config = dict(
    norm='rmsnorm',
    positions='rope',
    init_std_o=0.0,
    init_std_up=0.0431,
)
Each number is 50 + 15 x the weight over its row's rms, rounded and kept within 0 to 99. Layers, rows and columns count from 0. The size before them is the row's rms in percent of the matrix's.

# layer 7 MLP down (transposed), 512x128, rms 0.15, rows 360-378, columns 0-127
100:68 25 58 56 68 40 53 43 63 47 57 30 33 19 38 68 61 63 51 80 40 73 54 51 34 58 23 50 67 80 59 48 26 73 35 37 69 44 49 39 41 77 49 39 45 59 59 52 56 55 53 47 42 35 75 55 42 53 32 66 51 58 44 34 66 57 39 53 64 38 46 44 47 40 77 53 65 53 74 48 52 44 36 44 64 41 74 54 73 41 54 36 26 65 49 54 37 14 54 70 87 35 80 39 29 62 67 59 26 81 44 75 78 39 48 37 38 38 45 35 49 59 50 50 37 39 62 28
100:60 32 37 38 50 50 24 37 28 37 57 00 66 52 58 60 52 54 68 59 39 37 33 34 50 42 57 48 65 57 59 52 66 39 44 49 64 52 45 61 54 37 60 70 52 20 42 75 50 49 36 45 42 15 68 45 42 62 44 32 39 29 64 42 40 39 62 35 52 39 63 34 82 48 46 72 27 50 14 57 37 63 69 28 51 78 54 58 59 61 95 46 42 68 31 38 50 60 49 41 24 66 33 39 59 63 42 41 41 54 40 49 53 40 58 59 65 49 56 48 59 59 52 94 45 45 25 43
103:61 75 57 64 39 47 62 12 60 58 43 68 68 53 58 50 60 81 56 56 64 45 48 72 42 50 82 56 29 76 50 31 67 46 54 49 65 38 46 54 86 74 35 51 69 65 43 38 37 58 42 57 63 32 67 45 73 32 40 53 45 66 67 57 47 40 58 49 61 63 43 98 44 54 56 29 47 59 57 59 61 45 56 60 67 53 64 42 42 99 46 35 66 32 35 50 61 66 39 14 19 68 47 66 53 54 47 55 38 37 55 44 58 51 50 55 74 53 44 61 45 56 32 54 65 74 54 30
097:45 51 64 42 41 66 60 76 51 45 45 27 65 45 21 67 54 57 50 49 70 68 66 48 25 48 56 56 68 67 33 42 51 41 32 28 82 71 47 50 87 55 48 37 52 36 31 56 25 72 34 40 65 26 28 70 45 62 47 69 45 30 74 39 40 68 25 54 26 34 53 32 60 56 50 62 56 34 59 59 29 48 54 51 49 38 93 67 56 61 50 55 40 77 40 37 64 56 23 52 64 56 41 40 50 45 56 59 47 46 57 80 31 69 54 73 65 50 55 74 30 44 29 44 57 39 66 73
104:39 64 70 42 55 49 19 38 22 57 54 28 69 47 45 79 33 57 58 64 61 25 56 47 74 54 41 52 74 37 31 33 35 51 37 52 77 62 66 24 38 35 47 56 56 33 65 50 62 34 60 43 43 42 46 63 74 46 53 53 56 49 62 58 33 54 33 26 29 39 33 46 43 40 55 51 37 30 72 32 36 70 65 20 23 73 47 36 39 50 64 42 43 34 46 67 49 56 43 53 74 49 41 71 61 21 52 44 75 45 24 56 31 16 59 51 36 27 55 33 70 21 60 49 65 56 61 68
104:56 65 53 49 40 33 20 59 54 60 40 14 43 48 52 74 79 56 26 41 54 40 43 34 66 48 89 44 44 82 53 35 64 31 59 54 38 54 50 74 56 64 59 46 54 35 22 72 56 36 66 79 39 44 55 36 50 65 46 54 56 53 59 41 55 57 65 29 29 59 60 81 61 23 34 45 73 34 71 52 47 57 29 65 48 29 67 37 52 37 69 50 32 48 32 50 66 35 41 52 53 39 62 33 25 23 56 60 61 86 47 26 75 26 45 70 41 60 47 50 54 37 36 37 56 59 50 60
103:58 73 19 47 52 45 60 47 43 48 46 47 40 69 27 61 72 42 36 27 53 56 54 55 46 50 32 29 54 43 33 68 67 32 54 47 49 08 33 52 59 48 77 47 15 50 73 39 50 42 32 42 36 67 63 26 61 48 75 64 58 42 49 57 53 15 50 42 70 46 61 48 59 54 63 66 28 49 21 69 41 55 51 71 37 71 17 50 79 64 49 51 61 58 61 49 57 45 41 58 78 41 37 57 40 58 58 53 31 64 32 65 36 54 33 65 36 76 64 48 62 60 12 20 54 62 50 45
099:54 67 33 51 15 47 75 46 47 55 71 51 44 51 47 64 26 70 48 61 63 61 40 28 76 40 45 36 51 56 52 59 70 46 37 42 58 57 85 44 54 48 61 52 74 44 54 64 69 61 38 53 54 12 56 49 54 60 42 36 31 00 27 57 36 37 49 44 31 22 64 56 50 42 65 42 54 71 45 51 55 50 67 54 28 51 50 38 59 60 83 64 68 27 44 54 53 33 71 62 25 47 56 54 67 73 61 64 30 37 53 51 40 37 68 46 40 32 57 50 82 32 35 41 59 33 65 40
104:29 22 35 44 55 31 26 56 42 46 45 41 52 57 58 41 42 35 17 46 36 58 50 51 40 54 39 61 54 58 76 42 54 18 53 40 51 85 72 34 42 65 55 68 55 99 37 20 35 42 39 28 55 50 38 40 52 47 63 43 53 36 62 67 49 43 45 41 26 47 77 47 73 44 39 48 42 71 31 66 71 58 48 65 39 61 48 23 63 29 38 53 66 49 61 49 52 43 41 45 50 32 21 33 60 62 27 22 21 52 44 34 34 48 46 52 32 38 23 49 61 72 34 34 54 56 59 64
097:52 22 32 37 56 47 54 52 50 44 30 62 57 75 39 75 69 19 18 59 55 67 50 49 45 53 30 63 59 50 56 52 34 58 43 62 21 47 57 43 61 19 59 47 36 25 66 50 54 67 36 14 44 76 74 67 60 47 33 85 66 68 22 60 58 49 36 29 44 54 68 19 47 57 67 67 42 49 41 47 25 47 85 57 58 50 57 47 38 40 70 64 71 32 66 45 54 49 50 48 28 44 38 75 71 41 30 61 66 48 66 58 49 36 45 68 33 49 52 38 63 72 51 55 41 50 43 67
099:53 43 57 56 69 58 35 46 35 31 46 64 30 52 21 41 19 49 49 61 35 41 41 99 49 46 53 51 48 70 52 59 42 44 43 61 66 46 43 31 50 48 35 49 28 73 78 15 77 47 20 24 52 54 69 56 41 30 58 29 36 48 41 65 32 52 64 46 74 62 49 44 71 40 46 57 68 67 46 85 71 44 33 62 47 52 53 37 49 54 44 52 49 65 45 26 20 55 44 16 35 47 44 44 50 39 33 36 55 65 48 57 70 52 34 55 56 65 22 36 61 60 32 46 60 64 55 63
093:36 32 44 48 44 69 46 72 50 73 66 41 37 30 52 47 44 57 62 43 45 63 59 20 43 51 36 36 54 38 63 61 43 42 30 30 57 42 53 32 32 47 48 68 54 33 78 33 49 83 66 63 86 71 31 54 56 68 45 52 32 63 81 74 87 52 70 32 54 49 39 39 56 61 30 59 38 76 89 30 62 22 44 32 56 52 62 44 47 59 47 48 54 36 54 37 52 48 68 68 74 52 56 58 65 58 50 55 31 33 46 50 53 47 50 79 60 50 19 41 64 77 76 54 41 49 55 33
097:67 35 84 58 43 69 64 31 86 51 64 65 59 61 18 45 42 68 49 56 59 77 37 41 60 41 42 77 39 41 45 86 44 43 55 47 45 54 53 32 36 58 63 39 49 36 58 50 35 62 68 36 25 61 59 67 55 16 56 53 24 57 59 73 51 31 48 43 63 47 33 45 51 48 65 60 30 24 57 26 53 57 52 30 48 44 60 34 40 13 44 44 55 59 37 36 42 50 59 38 64 43 80 69 62 59 43 42 49 76 74 76 57 46 63 49 48 66 42 35 94 56 44 57 69 37 42 53
095:57 77 12 24 62 50 57 58 46 22 57 47 70 34 61 56 50 32 66 75 49 29 49 57 45 43 23 49 37 65 48 52 59 39 62 31 69 38 52 47 45 56 53 51 35 56 56 54 67 44 32 48 60 53 28 39 76 21 71 24 22 21 24 58 45 46 61 47 41 54 38 64 44 63 39 74 35 45 27 37 41 26 65 25 15 54 56 37 62 31 42 91 32 51 42 55 45 59 57 62 51 55 53 37 28 53 52 60 20 38 23 63 49 40 57 43 40 59 53 61 67 38 32 39 58 52 72 60
091:58 43 53 49 41 34 49 54 82 48 70 73 53 53 38 36 39 38 53 44 41 37 62 70 23 52 57 65 62 51 57 53 32 39 76 27 29 37 42 40 65 56 29 36 51 60 37 57 50 35 61 82 52 36 47 33 35 25 45 60 81 19 54 75 54 48 48 35 29 45 44 59 65 45 45 75 28 57 48 54 55 69 53 23 67 43 72 52 48 46 56 30 36 37 93 35 52 63 36 50 67 55 41 45 55 33 65 43 83 64 31 44 33 53 53 55 42 37 06 49 46 53 28 57 78 68 56 62
101:62 81 40 35 48 49 67 57 71 44 38 31 50 09 45 71 49 41 67 47 74 39 87 59 59 50 56 42 53 49 41 38 42 75 67 44 36 64 53 35 66 56 70 40 59 45 65 42 59 58 59 33 47 52 48 93 72 48 45 70 48 68 65 60 71 71 28 90 43 52 33 49 64 56 35 34 42 38 58 80 71 39 32 57 42 39 52 52 42 51 49 79 61 39 54 71 51 48 60 63 48 68 56 57 40 51 49 48 68 31 72 35 49 38 56 70 52 83 37 43 33 49 50 62 53 26 81 31
101:56 40 49 57 60 39 57 25 42 37 66 66 20 71 63 58 22 37 37 45 53 27 36 28 43 41 32 53 37 44 76 45 33 60 52 62 34 64 26 56 35 34 55 68 46 63 42 45 21 27 31 58 45 43 64 32 50 58 47 85 56 42 39 55 77 64 38 74 63 59 44 66 39 54 20 57 48 52 61 62 39 61 53 26 48 28 69 49 40 51 36 53 80 42 57 46 75 55 43 36 23 65 49 39 29 72 50 26 54 59 50 18 28 39 31 41 48 57 78 49 78 49 68 66 51 30 64 43
086:38 51 29 55 69 74 17 70 48 67 37 39 60 52 42 65 66 51 31 62 57 41 46 83 41 34 50 66 50 51 53 58 51 49 62 44 37 52 40 58 62 48 39 19 44 51 79 37 48 73 83 59 58 74 60 78 54 32 40 38 66 71 47 52 53 71 43 57 64 35 35 62 30 50 55 40 53 51 60 82 58 17 60 21 54 52 47 68 45 52 58 61 84 19 45 40 52 70 42 65 57 46 42 48 60 33 38 49 51 60 50 59 44 19 33 15 42 44 54 66 66 25 38 75 39 31 54 33
093:36 70 24 53 38 41 25 58 22 35 59 58 42 37 58 34 22 53 44 49 26 30 59 48 35 46 53 53 51 33 75 42 35 86 58 44 44 51 29 79 63 64 62 36 50 53 79 45 68 58 42 52 43 08 45 50 30 41 63 10 64 48 52 38 42 75 48 45 26 37 45 68 63 21 65 37 42 60 60 54 58 40 33 33 42 38 33 71 75 90 78 46 48 47 59 50 48 61 35 57 68 75 45 36 52 37 41 60 54 52 51 63 55 62 35 60 56 37 63 50 29 56 61 58 33 55 58 41
# layer 7 MLP gate, 512x128, rms 0.118, rows 361-378, columns 0-127
094:59 50 54 24 20 46 37 49 33 36 73 14 69 57 35 69 38 54 74 53 78 55 53 54 41 39 48 22 56 58 59 37 52 27 24 48 40 56 46 79 40 63 81 35 62 50 25 29 45 47 52 38 71 42 74 64 45 53 61 57 26 28 54 61 40 59 68 52 41 44 32 66 57 28 31 45 46 38 43 90 75 49 57 35 51 41 68 70 42 37 81 57 56 50 49 65 81 58 34 55 44 40 46 49 63 52 47 51 60 64 28 31 49 56 63 79 46 63 49 54 33 35 44 54 28 38 31 31
101:62 46 50 91 42 45 55 38 65 51 51 53 45 49 56 42 54 88 71 45 72 61 34 43 70 61 91 39 34 51 24 45 64 56 62 51 40 37 44 51 87 58 33 49 66 52 31 21 53 65 35 68 70 45 48 31 42 42 25 58 55 32 70 77 51 53 48 53 68 36 67 67 38 39 59 37 24 45 80 41 76 67 32 61 53 45 66 44 39 62 54 37 31 25 45 35 54 38 34 30 54 72 63 55 43 29 63 38 45 52 58 69 63 51 44 55 42 52 37 73 54 36 54 64 41 77 72 30
101:57 63 49 56 12 28 32 47 28 58 71 35 36 36 39 67 53 34 50 48 56 22 61 46 65 40 22 41 48 58 64 57 47 65 68 43 64 42 54 49 26 17 37 63 40 44 23 22 42 41 31 30 58 48 39 37 15 37 54 74 37 74 48 38 66 33 64 35 47 56 41 49 53 46 53 63 42 24 48 20 41 71 56 86 47 48 34 47 53 54 54 32 28 69 62 80 49 34 59 68 51 42 38 30 28 45 53 51 50 44 41 46 51 44 66 52 53 65 49 58 59 59 12 61 44 80 50 35
105:39 63 27 32 11 64 40 55 76 49 66 37 40 60 47 39 34 75 58 56 56 23 38 36 97 83 55 44 51 72 29 27 44 45 39 46 42 28 58 53 30 71 21 40 58 69 59 62 29 54 55 53 55 58 22 52 56 23 45 41 44 31 55 49 58 62 67 66 45 60 28 63 44 44 51 42 18 57 63 56 60 47 45 00 42 29 59 56 38 39 57 43 59 43 32 55 75 44 69 54 42 57 59 51 55 40 57 51 59 47 37 37 52 49 63 63 47 47 31 56 57 55 29 43 34 66 45 31
094:22 47 56 43 34 31 15 31 51 53 50 59 43 49 57 46 77 57 44 61 47 22 37 65 60 12 56 49 51 68 76 64 46 21 67 42 64 52 42 52 66 49 55 51 57 29 51 50 56 87 61 40 33 22 59 69 67 53 48 41 61 43 32 53 49 45 38 47 50 59 46 93 23 55 28 43 70 27 72 36 39 65 39 32 45 94 48 59 44 66 77 62 58 45 63 49 52 66 46 70 50 55 51 67 68 44 81 51 36 42 41 48 60 51 49 57 41 28 40 27 38 41 72 57 39 47 63 54
109:42 48 58 29 35 48 77 45 56 40 70 28 73 41 52 38 33 45 43 72 40 58 52 64 16 47 37 53 29 60 47 41 38 58 44 51 29 60 51 28 41 58 61 59 61 36 56 34 73 65 54 66 70 58 21 29 36 67 46 58 39 62 60 65 32 45 89 59 26 55 35 86 28 47 25 75 57 21 40 51 36 63 30 44 64 64 48 58 44 58 48 46 23 70 40 42 16 40 67 59 24 57 44 65 78 50 49 58 65 58 58 34 47 44 65 52 50 35 32 43 38 43 73 69 54 29 60 43
102:63 40 78 30 75 48 33 73 57 59 30 79 39 85 31 30 50 50 59 28 56 50 52 38 34 68 33 46 37 35 25 57 47 48 52 61 56 64 50 42 47 52 55 62 66 41 69 51 46 32 83 27 48 74 43 47 52 32 57 58 70 50 29 39 60 61 36 48 60 53 38 39 45 44 50 66 33 48 70 13 51 32 53 63 97 26 40 61 35 70 38 44 25 52 59 59 54 36 35 49 72 46 62 26 64 33 60 56 57 56 46 49 78 27 32 38 47 43 34 42 63 64 36 54 57 45 51 20
104:46 57 50 49 45 49 55 45 53 36 34 67 67 56 56 31 61 75 80 45 78 49 51 54 32 62 52 46 33 35 69 67 30 33 38 74 45 50 31 66 22 69 62 54 44 51 43 51 58 70 32 32 36 35 53 63 17 48 65 50 56 56 38 49 72 58 53 74 63 32 59 58 62 64 45 30 38 71 25 19 40 26 58 41 61 51 35 62 73 43 38 74 47 26 35 35 39 77 34 48 62 29 35 57 54 67 62 43 60 30 81 76 65 53 71 39 49 52 64 43 18 55 29 46 63 65 55 32
094:62 39 40 60 45 40 49 66 32 49 50 39 70 46 53 59 47 62 63 09 37 43 60 47 46 40 42 29 31 35 27 45 56 53 69 60 68 29 58 59 30 36 52 70 53 40 47 61 75 51 46 42 24 58 19 38 32 57 71 22 49 46 46 51 60 17 45 52 80 44 60 70 53 64 53 38 58 66 40 48 98 60 39 73 43 42 50 75 49 20 65 65 53 53 25 70 49 50 48 44 78 64 51 24 36 26 42 47 30 29 51 56 71 55 76 41 46 61 45 54 42 62 50 49 54 76 74 33
102:19 24 45 61 61 58 34 67 63 67 71 41 66 95 82 45 77 58 40 20 34 41 45 43 50 67 44 47 57 54 51 59 63 41 69 59 30 35 54 51 55 62 64 64 43 44 61 67 42 43 56 48 35 55 37 45 57 42 58 32 62 57 28 53 51 37 43 63 55 76 87 66 43 70 67 34 66 70 56 52 67 61 71 42 45 12 57 58 23 41 54 52 15 53 51 51 32 42 46 55 53 71 61 55 53 58 53 63 38 41 70 58 47 47 33 54 66 48 55 56 33 20 86 78 65 47 43 50
092:37 48 31 73 24 58 49 48 80 56 58 30 55 60 54 37 54 83 50 51 46 94 62 28 55 47 47 20 48 40 52 67 58 61 34 78 45 43 47 25 56 36 28 75 27 51 39 81 44 66 12 51 45 56 46 36 66 51 54 41 69 20 49 50 61 46 41 38 55 59 44 63 49 34 63 30 75 45 26 51 46 43 59 46 69 35 43 47 48 52 54 38 39 54 53 55 49 74 63 64 75 60 28 54 17 53 37 27 49 41 46 55 56 46 46 24 53 36 44 51 44 27 25 64 46 27 38 24
095:83 25 66 65 44 90 22 50 39 58 74 43 44 21 52 69 31 51 47 38 36 49 47 44 64 58 42 76 42 60 49 58 51 50 30 24 47 43 36 45 55 79 77 44 48 48 19 48 53 63 53 31 55 21 38 55 38 66 72 51 25 56 69 64 36 53 58 60 36 43 42 49 19 45 55 61 60 49 55 68 47 54 75 50 31 48 30 33 35 36 23 65 58 46 58 69 63 39 61 66 51 38 25 49 48 50 36 57 32 67 40 75 49 43 50 53 47 71 81 56 61 31 75 42 62 29 59 59
097:54 61 29 47 71 53 53 22 65 48 41 29 55 37 57 76 29 48 34 63 37 25 68 63 50 42 54 45 64 73 66 61 49 53 81 20 50 42 57 24 45 62 56 38 56 67 60 58 35 56 75 55 49 60 52 28 33 64 70 41 42 60 57 68 58 58 47 26 39 50 49 70 38 34 36 73 34 70 23 55 34 36 39 44 32 69 66 65 42 54 67 27 41 66 51 80 44 45 73 55 39 83 65 31 41 40 68 50 27 32 52 35 73 65 43 43 57 64 69 50 79 51 43 51 52 16 63 55
086:27 63 38 45 58 69 50 30 63 40 47 59 42 72 38 52 28 68 64 53 53 36 47 60 50 57 43 42 30 43 68 61 66 71 56 33 42 48 44 36 53 43 46 35 49 48 30 79 43 58 77 50 57 26 74 39 42 55 64 57 29 39 68 53 50 52 45 40 23 50 40 59 56 64 25 77 43 51 67 27 35 41 57 23 76 23 78 59 41 74 44 40 56 41 27 53 71 75 35 04 75 61 34 47 51 49 42 48 73 49 48 43 66 55 59 47 36 48 21 35 49 28 34 44 61 17 69 55
094:43 65 43 21 74 47 48 63 27 61 57 63 62 73 45 44 56 70 65 62 41 56 52 63 47 47 62 64 79 41 46 44 26 42 66 40 34 61 61 67 52 57 46 51 40 57 30 37 67 36 49 52 28 41 55 56 51 71 42 76 65 49 39 74 34 69 66 83 54 57 56 40 67 49 47 53 44 28 48 49 67 39 26 34 94 47 40 64 44 40 52 39 56 39 70 85 33 52 70 35 46 54 17 72 66 66 42 51 36 48 33 52 60 70 28 51 43 52 14 44 39 14 42 61 60 37 40 26
108:65 56 36 53 25 54 76 71 43 39 41 71 57 55 40 30 24 38 59 46 63 42 34 49 31 59 49 34 30 48 37 57 69 32 26 53 59 33 54 22 35 57 38 62 55 63 56 64 42 36 43 33 57 60 33 99 33 44 57 37 48 65 13 36 23 50 26 62 45 48 59 63 49 58 70 09 77 50 59 34 43 39 84 35 43 62 60 51 76 50 46 49 53 57 47 43 48 38 60 61 55 59 37 43 52 51 39 58 37 42 57 41 61 62 46 48 40 32 18 27 28 41 36 49 21 53 60 38
093:72 43 22 57 31 72 58 52 19 62 48 55 57 41 41 73 52 54 48 50 41 47 60 41 55 40 71 52 29 52 62 54 28 64 49 51 48 90 32 50 33 46 70 63 72 38 53 41 57 52 61 50 59 65 56 29 41 59 70 41 48 46 32 27 50 63 50 74 30 36 53 44 50 25 48 40 72 77 64 33 50 28 63 66 38 63 57 85 53 58 63 41 55 58 40 73 57 42 51 58 17 49 41 42 79 86 55 42 80 74 50 73 34 47 30 33 69 34 53 47 59 78 36 49 30 63 33 50
092:58 59 30 39 70 27 25 58 23 51 34 35 29 45 38 29 75 59 49 39 59 28 81 50 66 44 28 73 42 56 56 60 27 76 45 36 51 53 67 39 59 59 47 59 35 61 36 39 36 73 57 69 58 43 55 23 63 49 49 57 33 24 50 50 55 75 48 55 68 34 70 79 72 65 71 49 49 55 52 48 43 61 47 48 84 52 55 80 54 47 37 37 48 34 40 72 51 65 53 61 62 59 54 50 48 61 43 38 52 53 33 79 39 43 41 74 29 31 48 78 72 69 83 57 64 52 25 55
# layer 7 MLP up, 512x128, rms 0.112, rows 361-378, columns 0-127
097:64 39 26 32 49 22 40 41 44 51 53 29 56 63 57 40 58 84 38 69 39 60 73 26 82 37 68 60 52 57 32 46 35 62 16 63 65 24 40 66 30 44 64 73 41 33 51 53 33 41 58 31 38 68 60 52 48 66 40 34 22 27 51 49 46 67 76 52 60 39 48 35 58 27 63 37 35 43 57 66 59 64 80 34 60 50 58 33 69 49 39 57 53 59 62 46 55 73 56 70 71 61 67 35 57 70 62 36 31 66 39 59 51 45 29 58 45 66 45 52 63 73 35 87 46 59 43 69
101:46 60 47 66 43 54 51 66 35 39 32 06 58 42 46 54 48 55 54 21 53 70 49 48 58 55 36 67 23 28 42 52 42 49 54 56 60 34 32 63 27 45 23 58 14 43 49 79 36 54 72 67 10 43 62 58 23 61 56 55 49 69 48 48 51 24 51 66 42 39 32 38 54 39 66 43 55 87 38 10 28 33 38 46 68 52 59 54 50 47 51 75 75 50 40 25 36 32 87 72 43 46 38 43 40 47 58 63 44 42 54 32 51 41 58 41 68 61 45 61 49 67 60 33 44 46 56 61
099:86 58 40 47 58 45 64 60 46 05 25 46 49 31 26 28 47 60 20 62 42 66 45 32 68 43 44 30 61 27 37 54 45 32 42 57 60 65 54 52 54 77 19 48 55 23 53 40 40 64 48 57 59 74 50 70 71 57 72 47 38 62 48 23 56 71 45 60 47 36 31 68 47 50 34 77 25 20 48 31 61 47 57 51 37 43 55 74 34 65 57 45 39 45 47 55 40 53 33 37 57 55 85 56 47 57 46 54 72 49 61 62 65 52 63 47 60 52 64 29 37 33 42 35 85 25 46 57
105:58 63 49 35 31 54 28 51 73 60 85 74 53 41 62 28 45 74 29 68 61 34 34 43 43 59 70 32 57 68 12 07 57 64 36 34 28 23 58 60 24 40 39 64 58 58 56 44 30 61 56 50 46 59 30 63 85 36 40 44 46 24 56 51 48 44 55 39 34 34 25 33 29 21 52 62 09 53 64 67 44 43 50 32 47 20 31 52 48 35 56 50 49 27 56 50 44 53 36 64 62 49 45 65 57 46 62 59 50 52 39 41 60 41 30 45 29 31 44 50 66 47 55 53 48 46 40 43
103:66 62 59 59 74 33 65 83 49 65 40 33 60 55 74 74 70 52 42 53 64 42 47 47 61 37 69 26 50 63 59 33 54 43 73 20 52 66 58 39 62 56 50 53 85 52 48 82 83 49 59 45 38 76 73 54 43 48 54 38 51 60 44 55 45 46 48 32 44 44 39 68 62 44 33 83 72 47 52 70 50 38 38 66 46 45 66 42 52 35 32 34 30 56 53 36 40 38 48 33 38 12 53 46 38 42 38 69 45 95 52 37 60 38 75 45 60 77 63 44 38 31 52 66 64 48 31 33
105:57 59 35 39 40 29 87 32 50 46 71 45 62 53 43 43 56 31 41 32 69 67 63 70 28 47 38 49 52 58 57 37 50 34 34 60 76 45 50 24 47 44 64 55 65 40 60 33 66 78 23 48 68 61 51 39 35 48 66 75 35 58 75 55 40 30 57 55 24 30 66 53 28 50 45 74 35 39 27 28 48 52 53 49 74 68 60 74 51 44 84 22 34 45 62 56 48 61 50 59 25 64 48 72 65 64 23 56 58 65 31 65 53 58 63 50 60 53 47 60 42 34 39 69 37 27 49 82
097:41 28 57 48 85 54 38 46 47 17 27 63 30 33 45 34 43 63 20 58 49 33 47 93 39 47 46 56 83 28 54 59 50 44 55 46 37 73 57 55 59 50 36 57 58 26 78 60 64 32 61 82 32 49 51 48 45 07 50 44 73 56 65 54 74 60 33 34 66 51 35 37 44 65 75 52 37 62 42 41 38 34 29 75 45 47 52 37 42 35 50 36 50 57 52 69 69 71 47 41 59 45 65 30 49 33 57 35 49 33 44 45 33 33 50 34 66 58 61 69 61 50 66 43 67 22 53 45
104:68 75 77 59 60 56 53 45 47 42 52 41 57 54 55 37 46 64 42 69 68 41 48 27 63 56 60 60 78 47 33 39 50 31 52 59 59 67 25 51 64 58 50 55 41 43 63 67 56 48 67 63 34 78 35 34 43 60 48 55 34 51 46 42 41 19 55 37 47 69 53 51 40 62 45 60 35 52 90 62 41 50 39 48 57 53 69 83 30 62 64 44 39 32 48 62 43 82 52 80 46 59 52 25 64 35 37 82 59 70 44 82 82 27 39 48 84 67 86 70 51 46 48 50 52 62 26 52
096:43 57 44 56 71 46 31 54 58 50 50 37 49 57 47 41 50 35 72 37 33 46 36 43 33 40 39 29 75 41 55 62 24 74 54 44 64 28 39 37 54 14 69 61 69 17 80 37 34 37 28 52 63 28 50 56 80 73 45 53 46 64 24 33 33 47 36 20 46 40 35 77 49 46 53 48 46 67 39 47 46 26 37 56 50 41 73 71 66 60 35 41 46 69 46 50 69 31 41 58 63 74 61 80 46 39 36 65 42 59 36 51 36 41 56 19 37 79 43 38 51 21 44 63 62 44 35 41
104:40 27 41 27 58 49 66 35 45 53 50 46 32 86 56 82 72 42 48 22 69 40 41 05 70 60 51 48 54 56 64 79 63 66 61 48 44 38 27 76 22 47 55 24 54 63 55 36 32 50 71 82 47 45 58 58 38 44 37 32 63 54 61 29 58 53 44 38 31 62 55 38 46 60 49 42 52 47 49 26 44 42 54 40 58 50 58 24 37 50 42 65 49 07 52 46 60 35 71 52 78 62 52 46 71 67 42 61 65 56 59 64 39 58 79 60 43 73 34 55 45 50 44 43 73 73 39 51
091:67 56 49 48 54 07 69 61 57 56 56 74 13 57 67 07 31 48 42 58 33 49 46 45 44 74 26 02 55 68 43 43 29 66 50 44 89 60 33 45 62 51 70 37 35 66 35 53 66 42 57 43 24 61 53 37 48 59 54 39 56 57 53 46 62 37 44 49 49 47 46 62 71 47 72 57 57 52 41 39 50 57 43 43 36 49 29 25 42 41 55 41 72 57 55 51 46 55 13 48 46 47 59 40 32 31 54 54 40 45 42 25 38 59 33 25 38 23 41 76 37 45 29 69 68 52 44 39
095:51 39 56 46 35 47 49 40 26 63 34 61 49 62 76 39 43 50 59 38 76 28 49 66 49 53 65 63 38 32 34 80 44 48 38 58 40 58 61 56 55 53 59 52 63 03 95 62 32 63 58 49 45 51 44 34 64 42 47 51 78 47 66 54 62 72 63 36 41 21 46 51 23 56 30 59 45 58 64 37 81 46 37 31 28 42 71 54 61 62 33 51 50 50 60 59 55 45 70 57 41 40 25 57 80 65 61 44 42 65 53 17 32 64 82 39 50 51 42 57 73 58 62 45 53 21 47 79
100:53 64 62 49 42 37 41 56 47 39 39 56 58 32 46 50 57 19 32 49 33 25 48 74 60 47 55 58 26 55 39 56 59 44 83 12 42 28 41 37 38 51 18 51 38 24 43 50 18 42 59 52 54 42 67 46 44 27 54 59 40 64 52 57 41 47 58 64 29 54 62 44 42 51 28 58 03 61 51 91 42 52 55 47 43 81 59 65 56 44 39 48 49 60 54 57 42 54 64 74 55 51 27 70 64 41 71 43 16 50 57 11 67 58 27 39 55 27 47 44 65 73 32 55 43 51 54 49
097:79 53 58 61 54 24 25 79 66 68 38 59 49 66 67 46 72 48 49 53 41 35 53 36 43 51 68 25 79 73 40 37 23 45 39 63 59 54 57 47 35 65 69 49 36 56 76 50 45 45 54 63 70 77 49 72 43 42 35 49 60 55 47 52 55 41 46 43 49 62 81 40 46 31 80 45 59 58 51 77 63 75 39 62 44 73 31 35 48 23 59 54 43 48 74 68 44 51 54 66 38 50 66 51 58 59 57 47 42 30 54 48 44 49 28 55 61 41 70 57 42 48 61 44 09 99 74 46
094:58 58 81 76 35 30 60 38 35 67 44 42 53 68 31 46 57 57 60 61 31 43 77 59 80 40 23 29 56 28 54 34 31 31 60 37 57 35 51 57 15 57 29 73 37 15 21 35 49 56 39 69 68 34 27 36 48 37 63 62 63 39 40 32 34 54 62 42 52 40 45 43 55 46 61 19 40 57 48 56 35 76 47 64 49 32 42 37 76 51 30 54 48 76 55 33 43 43 48 43 41 65 52 61 33 53 33 35 49 46 35 25 54 48 28 42 37 44 34 31 68 68 26 50 27 52 48 38
104:37 64 44 36 43 65 93 43 68 41 67 45 61 37 53 69 58 45 64 32 40 48 60 37 57 53 31 78 43 44 68 41 46 52 52 29 45 65 52 49 54 37 59 31 57 54 33 30 49 45 64 68 73 79 22 59 61 46 42 61 44 44 66 35 46 57 11 23 50 40 57 34 21 40 36 48 16 33 32 73 57 58 67 63 53 33 25 62 69 60 74 20 68 44 65 59 62 64 49 49 50 64 42 55 44 38 23 41 49 63 49 16 55 31 80 37 42 65 60 51 39 53 40 42 57 60 41 26
092:39 60 33 53 46 53 64 51 07 57 43 48 67 43 45 64 74 52 60 49 45 35 32 44 58 32 80 64 34 48 53 44 27 57 70 41 43 93 30 49 35 45 57 54 93 24 60 35 66 51 40 49 58 56 52 41 51 55 75 55 46 49 20 31 62 43 51 57 21 49 46 65 62 28 54 51 70 55 59 21 45 17 66 56 52 71 64 58 41 49 55 46 65 62 41 61 54 56 65 64 33 34 44 32 79 63 28 50 66 80 39 49 24 31 25 42 34 42 46 56 64 67 29 49 36 57 46 59
092:55 24 41 65 56 78 56 28 59 45 76 44 65 48 52 58 16 17 68 24 51 68 42 47 58 43 43 52 43 58 47 52 37 43 23 35 48 40 71 56 32 67 43 25 46 24 70 59 35 58 46 51 39 47 41 51 38 61 23 76 76 40 20 61 55 55 54 42 60 63 37 43 06 63 38 55 73 44 27 51 43 76 50 58 63 52 53 31 49 31 47 61 57 67 71 24 52 68 41 55 50 52 60 56 26 33 51 63 69 38 49 33 21 41 45 61 63 27 65 45 62 32 39 50 78 48 55 64